config.yaml
num_hidden_layers: 8
hidden_size: 576
num_attention_heads: 6
num_key_value_heads: 6
head_dim: 96
intermediate_size: 1536
vocab_size: 16384
hidden_act: "swiglu"
norm: "layernorm"
norm_place: "pre"
norm_eps: 1e-05
positions: "rope"
rope_theta: 1020.0
rope_fraction: 0.5
qk_norm: true
attn_scale: 0.112
bias: "none"
tie_word_embeddings: false
parallel_block: false
extras: ["gated attention", "value embeddings", "hashed n-gram embeddings"]
init: "orth"
init_std_qkv: 0.0218
init_std_o: 0.0
init_std_up: 0.0218
init_std_down: 0.0
optimizer: "muon_variant"
learning_rate: 0.0151
lr_mult_o: 3.0
lr_head: 0.00451
max_grad_norm: 1.0
warmup_steps: 56
schedule: "wsd"
decay_fraction: 0.612
decay_shape: "cos"
final_lr_fraction: 0.0
batch_tokens: [65536, 131072, 196608]
max_seq_len: 1024
doc_mask: true
train_tokens: 940000000
max_steps: 7763
dataset: "wikipedia_en"
Each number is 128 + 32 x the weight over its row's rms, rounded and kept within 0 to 255. Layers, rows and columns count from 0. The size above them is the row's rms in percent of the matrix's.

# layer 2 MLP up, 1536x576, rms 0.159, rows 803-824, columns 384-431
size [ 98  97 100  91 105  98 101  96  96  95  98  97 104  90  98 102 100 109 100 105  99 103]
[[155 123  91 165 120 153 178 129 122 124 141 127 173 117  80 160  94 138 110 169 165 126  85 132 156 120 129 121 135 160 103 101 123  91 165 149 132 119 147  78  82  79 158  89 150 178 132  83]
 [138 130  88 177 188 129 169  43 125 101  82 196 167 116  99 133 181 158  97 119  94 110 130 131 112 184 168 145  96 165 117 139 191 142 127 179 126 115 124 105 157 137 187  51 161 121 106 189]
 [ 64 114  67 153 138 127 119 151 111 124 183 143 104 135 108  82 119  99 185 113 137 121 144 132 177  94 161 140 132 202 105 118 110  87 124 124 139 128  93 112 159 123 138  87 115 109 132 136]
 [ 89 154 131  99 117 126  89 125 110 127 146 110 147 123 162 141 105 152 143 147 160 120 154 163 114 116 181 147 120 119 122 153 121  87 123 163 131 118 102 108 117 138 135 164  92 188 159 105]
 [108  93 121 155 141  36 129 142  94 183 145 187 133  98 164 156 133  86 117 111 158 125 138 128 146 142 132  89 119 145 144 150 132 119 125  26 137 157 126 176 180 107  72 167 112 125 138  85]
 [113 139  77 133 109 155 124 146 145 138 125 107 135 113  92  91 157 154 129 158 144 136 101 152 171 132 174  95  91 121 129 121 122 117 139  93 121 143 128 125 134 114 134 176 157 113 158 157]
 [106  85 146 103 119  67 145 148 104 120 118 128 155  87 143 144 104 170  67  90 119  78  81 135 122 122 133  96 134  78 105 111 171 176 141 119 116 195 142 141 136  64 118 119 156  97 110  86]
 [171 121 176 133 123 206 125 116 189  82 142 136 130 126 129 143 111 162 115 132 159 200  93 173 117 126 137  99 107  82 158 116 124 147 131 154 147 121 159 114 119 170 108  90 177 173 102 113]
 [140 101  95 109 146 109 137 109 104  99 140 124  97 152 171 143 167 133 153 123 127 128 155  88 113 169 194  58 172 137 128 115 196  71 116  88 129 134  54 126 119 132 131 112  95 122 104 117]
 [ 95 151 158 162 117 114 129 108 170 121 129 143 194 126 107 148 120 187 118 143  73 156 173  96 150 181 106 124 161  60 152  93 143 156 133  96  84 113 178 113 124  68 105 100  78 120  91 142]
 [ 76 134 178 162 107 161 154 143 127 149  91 109 199 126 106 148 126 159 139 143 147 138 110 118 138  93 120  66 109  97 126 105  89  94 178 159  95 138 134 121 140 156 113 152  76 168 130 141]
 [169 127 134  94 186 104 108 117 140 134 159 155 116  96 126  73 115 135  48 132 125 159 103 126 153 142 103 115 153 171 132 149 173 133  38 129 129 135 108 137 144 150  78 157 140  72 165  97]
 [ 90 131 155 132 144 182 130 154 130 126  61 104 125 141 167 135 112  68 140 160 118 148 141 143 101 152 123 141 132 148  86 155 123 164 136 138 134  78 139 120 191 131 173 211 169 187 157 145]
 [126  87 137 141 152 165 101 177 103  93 169 129 149 162 120 116 134 162 140 133 112 123 190  86 131 137 116 148 126 131 121 160 127 143  84  74 120 114 129 119 101 194 194 143  89 136 107 129]
 [177 140 132 122 117 129 170  99  74 114 134 132 132 116  96  99 195  64  91 169 135 135 139 131  56 103 108 125  92 128  91 130 132 138 162 148 119 113 145 161 160 173 160 100 123  97 151 235]
 [104 170  82 134 130 109 156 117  99  80 157  85 191  79 140 126  92 103 145 166 173 147 148 165  76 109 169  91 139  79 122 141 132 134 152 122  61 115 158 121 132 116 137 111  88 129 164 156]
 [132 126 154  88 124 154 123 135 120 125 102 106 142 128 165 155 121 109 149 162 137  93 114 101 152 113 133 189 136 111  87 152 110 139 127 152 150  94 128  90  77 112 157 175 122  92 135 106]
 [ 82 202 172 140 122 145 127 138  96  95 137 120 109 126  63 129 162 103 145 110 158  89 110 164 120  97  57 101  75 136 165 124 107 139 123 150  91 148 124 124 117  36 149  79 149  78  86 130]
 [ 84 143  80  97 134 196 126  68 145 103 205 129 116 124 116 103 168 157 151 147 110 142 108 192 137 100 141 141 158 129 131 154  75 119 110 117 105 102  83 132 130 118 146  92 103 183 137 107]
 [107 121 218 100 171  88 122 150 118 143 125 128 107  95 117 126 150  81 127 151 144  62 115 141 142 148 169 169  88 140  80 152  92 155 158 130 124 125  87 151 186 180 171 154 135 130 128  48]
 [165 139 147 133  96 134 150 123 105 111  98 119 168 166 127 191  32  88 180 139 148 212  41  84 125 189 110  84 117 174 160 165  79  66 132 111  75 154 158 104 151 129 192 131 123 110 119 135]
 [175 116 157 148 141 118  77 107 121 144 145 189 149  98 146 151 120 153 127 131 105 110  94 129 188 104 112 156 138  85 143 154  92 181 165 189 106  75 135 157 215 139 205  52 118 114 148 166]]
# layer 2 MLP down (transposed), 1536x576, rms 0.0931, rows 803-823, columns 384-431
size [100  96 100  93 111 102 103  98  94  98 101 101 106  97 108 101  97 114 103 109 101]
[[108 140  86 178  80 158 134 160 147 114  96 134 113  58 104 185 140  95 148 129 153 148 149 128 147 153 175 130 131 150 138 133 142 155 184 108 102 145 154 147 171 171 153 139 123  34 141 100]
 [ 60 151 125 208 161 120 134 150  96 164 186 113 182 180 147 152 171 150 167 151 123  99 138 139 107 105  78 113  74 124 127 111 157 139  99  89 145 181  90 141 119 124 132 102 152 139 114 119]
 [133 128  93 129 182 139 113  87 193 147 142 146 165 134 145 124  85  95 154  38 107 162 138 178 120 141 124 127 148 149 160 113 149 104 146 130 143 120 154  95 133 139 117 107 134 130 150 172]
 [226 162  62 105 150 139 113  99 169 152 151 162 111 116 126 157  99 149 128 140 104 146 155 124 144 145  89 129 166  98 100 112 163 113 102 107 177 120 146 147 165 100 130 120 197 159 106 129]
 [ 62 103 156 140  80 118 133 128  78 147 146 100 119 188 147 105 122 114 180 105 157 104 110 167 111 157  50 125 125 169 190 120  99 143 155  96 134 159 151 138 161 105  98 151 139  64  83  98]
 [154 162 139 142 132 127  70 129 186  83  81 162 155 193 165 139 127 170 135 144 130 125 153 119 146 167 180  92 144 119 160  94 136 118 129 126 110 127 131 124 114  84 135 162 126 126  71 114]
 [148 133 194 155  89 111 142 151 113 158 215 132 101 113  74 107  60 112 189 116 194 121 125 160 152 140 156 105 152 133 135 167 106 156 121 131 102 158 126 150 100 136 178 112 147 129 141 118]
 [136 159 185 106 109 130 138 162 174 156  88 175 149 135 112 105 157 216 127 164 129 156 109 112  93 135 152  92 128 141 102 225 116 145 136 113 139  56 144 127  83 141 114 118 110 104 146  99]
 [120 172 153  98  97 110 209 134 197 109 104 175 109 115  67 172 142 127  87  85 142 199 161  94 136  93 111 162 117 136 167  82 166 126 142 149 126 118 119  97  98 100 100 147 105 172 137 185]
 [121 121 152  87 120 152  57  70 116  93 151 159  71  72  96 148  95 198 152 214 118 147 121  62 131 168 112 152 129 134 126 110 144  93 157  92 145 144 106  71 165 158 128 117 125  59 133 133]
 [123 147 126 116 156 107 130 201 151  69 164 149 108 176  85 101 137  95 126 101 173 127 122 190  85 123 129 181  64  90  90 117 171  63 149  85 136 150 156 159  95  90  68 133  95 149 133 119]
 [ 91 136 123 136 135 120 145 159 140 159 131 152  87 129 116 116 132 133  71 150 189 106 139 155 119 108  54 104  93 154 156 161 184 135 194  98 125 112 105 143  88 110 137 144  93 154 113 132]
 [ 79 133 109  66 116 155 127 144 161 166 170 117 114 117 118 147 139 126 108 153 108  75 166 102 113 102 124 127 136 140 182  75  81 120 146 131 105 148 102 121  97 180 166 166 144 155 163  90]
 [138 172 168  63 134  80 123 102 161 124  46 125 120 141 119 155  95 130  98 112  92 120  66 221 118 160 121 143 168 139  97 142 134 134 167 163  75 117  82  86 109  95  94  48 150 104 103  99]
 [162 114 178 137 157 168  94 111 154 121 184 111 126 141 147 187 106 101 175  81 146 107 128 108 151 114 126  85 173 134 130 119 106  97 159 114 196 100 116 110  91 156 161 158 175 118 119  99]
 [106 150 122 118 140 109 172 145 117 141 158 106 109 153 138 148 105  94 164 113 140 178 101 118 144  61 174 112  74 124  86 143 146 104 129 106 107 112 131 150 133 120 122 127 148 135 211 113]
 [155 163 176 170 190 139 110 110 143  70 176 169 166 149 178 140 127 165 114 119  99 133  74 136 179 154 114 111 108  78 196  84 114 134 153 205 161 118 178 155 158 125 155  98 114 147 173 105]
 [113 119 120 134  73 131  55  91 119 186 163 108 173  71  81 136 152 154 123 127 173 122 136  65 183 113  79 142 144 116 118 173 154 144 159 109 134 117  89  85 101  80 109 123 179 118 153 185]
 [109 159 121 143 164 106 125  57  95 165 103  96 162 132 162 122 161  85 138  96 127 125  94 116 129  81 106 106 139 157 117  78 100 157 102 114 102 143 169  63 102 162 130 120 165 167 162  78]
 [138 122  85 108 111 133 132 119 108 158 118 131 108 107 139 102 117 141 155 143 110  53 110 130 137 218 170 128 117 134 182 204  97 159 169 178 142 145 117 153 119 114 108 132 137 122  94 117]
 [113 118 119 137  76 138  58 181  63 177 137 128 106 144 127 110 133 159 107 120 108 116 145 153 120 120 122  85 128 163 152  60  96 134  97 119 119 131  93 161  90 144  78 101 104 144 126 141]]
# layer 2 MLP gate, 1536x576, rms 0.15, rows 804-824, columns 384-431
size [ 98  95  95 102 101  96 103  99  97  96  99 105  87  99  98 100  98  97 102  96  98]
[[111 158 128 100 164  93 122  81  84 112 166  73 103 165 142 150 124 170  99 130 133 132 141  98 103  94 149 126 189  78  96  95 122 112 142 163 146 119 155 159 129 129  76 147 105 119 149  87]
 [149  77 163 150 145 111 132  93 141 100 148 125 137 147 135 137 177  79  93 155 102 139 149 130 148  89 142 107 119 167 118 154 171  95 128 136 124 165  92  99 128 165  86 123 112 174 141 164]
 [107 109 168 151 125 136 100  93 112 155 122 232  94 123 133 133  96 101 141 140 129 139 145 114 123 141 116 173 160 116 157  93 105  77 111 142 199  89 121 121 109 117 135 101 156 186  89 178]
 [158 125 127 155  38 160 110 139 124 128 141 100 186 113 106 116 114 151 199 133 105 204 152  64  90 208 136 113 176 145 135 110 104  47 122  22 152  83 144 126 136 113 113 131 100 163 148 106]
 [154 159 118 166 168 117 152 100 126  91  93 150 139 132 103 142 135 140 138 113 140 100 137 130 132  99 132  45 135 127 175 141 130 106 140 139 135 164 162 163  95  74 134 146 110 133 108 183]
 [163 171 100 128  79 140 119 130 166 148  78 121 193  77  88 121 200  88 160  76  91 135 164  74 152 119 120  81  61 128 156 164 115 124 150 137 132 137 162  97 141  92 110 129 120 151 185 157]
 [ 97 111  90 197 101 164  65 102 154 113 150 131 183 133 151 144 124 173 111 145 145 154 118 139 141 138 118 161 121 132 158 144 135  82 152 127 111 142 159 128 102 111  80 102  84 128 131 142]
 [ 79 124 130 108 203  89  72 131  78 101 124 116 126 147 145  71 179  52 115 185 117 144 123 106 137 182 158 137 155 144 169 105 156  34  88  62 144 151 143 111 124 113  81  86  89 131 104 131]
 [132 149 131 158 150 141 170 115  86 183 132 160  75  77  83 110 187 130 178 126 109 147 118 118  91 123 118 166 176  80 116 152 101 127 142 171 134 123 161 135 158 130 155 124  71 141 137 186]
 [131 140 154  99  75 118 110 161 190 143 100 121 122 190  94 127 136 108 103 109 174 121 115  86 138 125 154 129 123  85  93 101  76 133 127 129 110 133 129 166 148 124 131 133 205 128 175 165]
 [ 92 132 119 125 162 164 109 115  28 108 128 143  77 129 148 122  97  98  93  93 134 132 144 158 109 108  98 171 113  80 129 111 155 146  70 157 183 175 128 110 158  75  67 121 189 126  99 113]
 [ 82  82 153 142 111 146 138  98 193  67 152 134 146 174 126 133  55  83 104 141 175 224 108 133 180 127 126  69 134 103 122 157 168 143 137 164 150  95 131 125 119 111 169 119  91 136  91 181]
 [150 153  98  75 123 147 124 112 145  98  91 131 151 159 138  76 139 184 173 132 106 137  83 139 142 159 115 132 137 103 173 108 144 112 110  96 103 158 119 164 132 148 171 143 121  90 134 125]
 [174 163 136 151 156 175  86 128 166  80 175 196 153 150 102 192 134 118 161  84 127 138  97 179 147  96 133  52 119 100 129 116 141 144 159 186 154 117 127 126 113 170 129  60 159  96 108 148]
 [159 115 141 116 153 148 174 157 141 166 128 128 137 124  70 168 123 148  90  53 162 128 183 141 178 103 146 154 144  77 124 121 125 125  66 145 181 156 131 104 155  81 151  91 138 145  92 109]
 [143 156 204 140 136 150 140 104 165 117  91  91 120 166 114 142 127 146 167 136 167 132 132 103 140  84 164 162  82 137 102 137 140 102 126 155 150 128 125 149 134 161 132 154 112 134  90 146]
 [166 139 164 105 103 130  97  56 112 150 137  56 103 174 135 163 125 109  93 141 136 130 121 121 133 123 132  76 128 154 115 100 102 130  98 105 153 210 115 116 185 118 130 108 136  89  31 181]
 [164 165 144  66 156 104 134 114 144 155  82 131 146 118 105 155 137 110  76  84 117 111 149 136 158 122 140  88 153 173 139 170 149 129 112 137  85 153 119 132  95 171 122 138  94 172 152 154]
 [151 150 135 134 155 141 121 126  98  99 120 136 141 151 111  91 113  95 128 103 159 209  99 144 132 108 123 133 125  87 113 120 130  76 121  92 121 158 135  83 129 103 149  78 203 115 142 161]
 [ 54  92 189  71 123 121  92 123 141 103 112  44 121 157 152 133 111 134 145 162 155 143 167  59 156  95 160  82 185 208  85  56 126 146  85 127  65 124 127 134 140 158 159 187 142 113 125  57]
 [169 141 128 173 160 121 191 132 123 182 135 161  85 146 119 250 175 181 123  91 136 166 163 171 159 116 114  43 169 112 157 144  91 125 159 177 112 102 133 164 166 146 125 160  94 125 169 150]]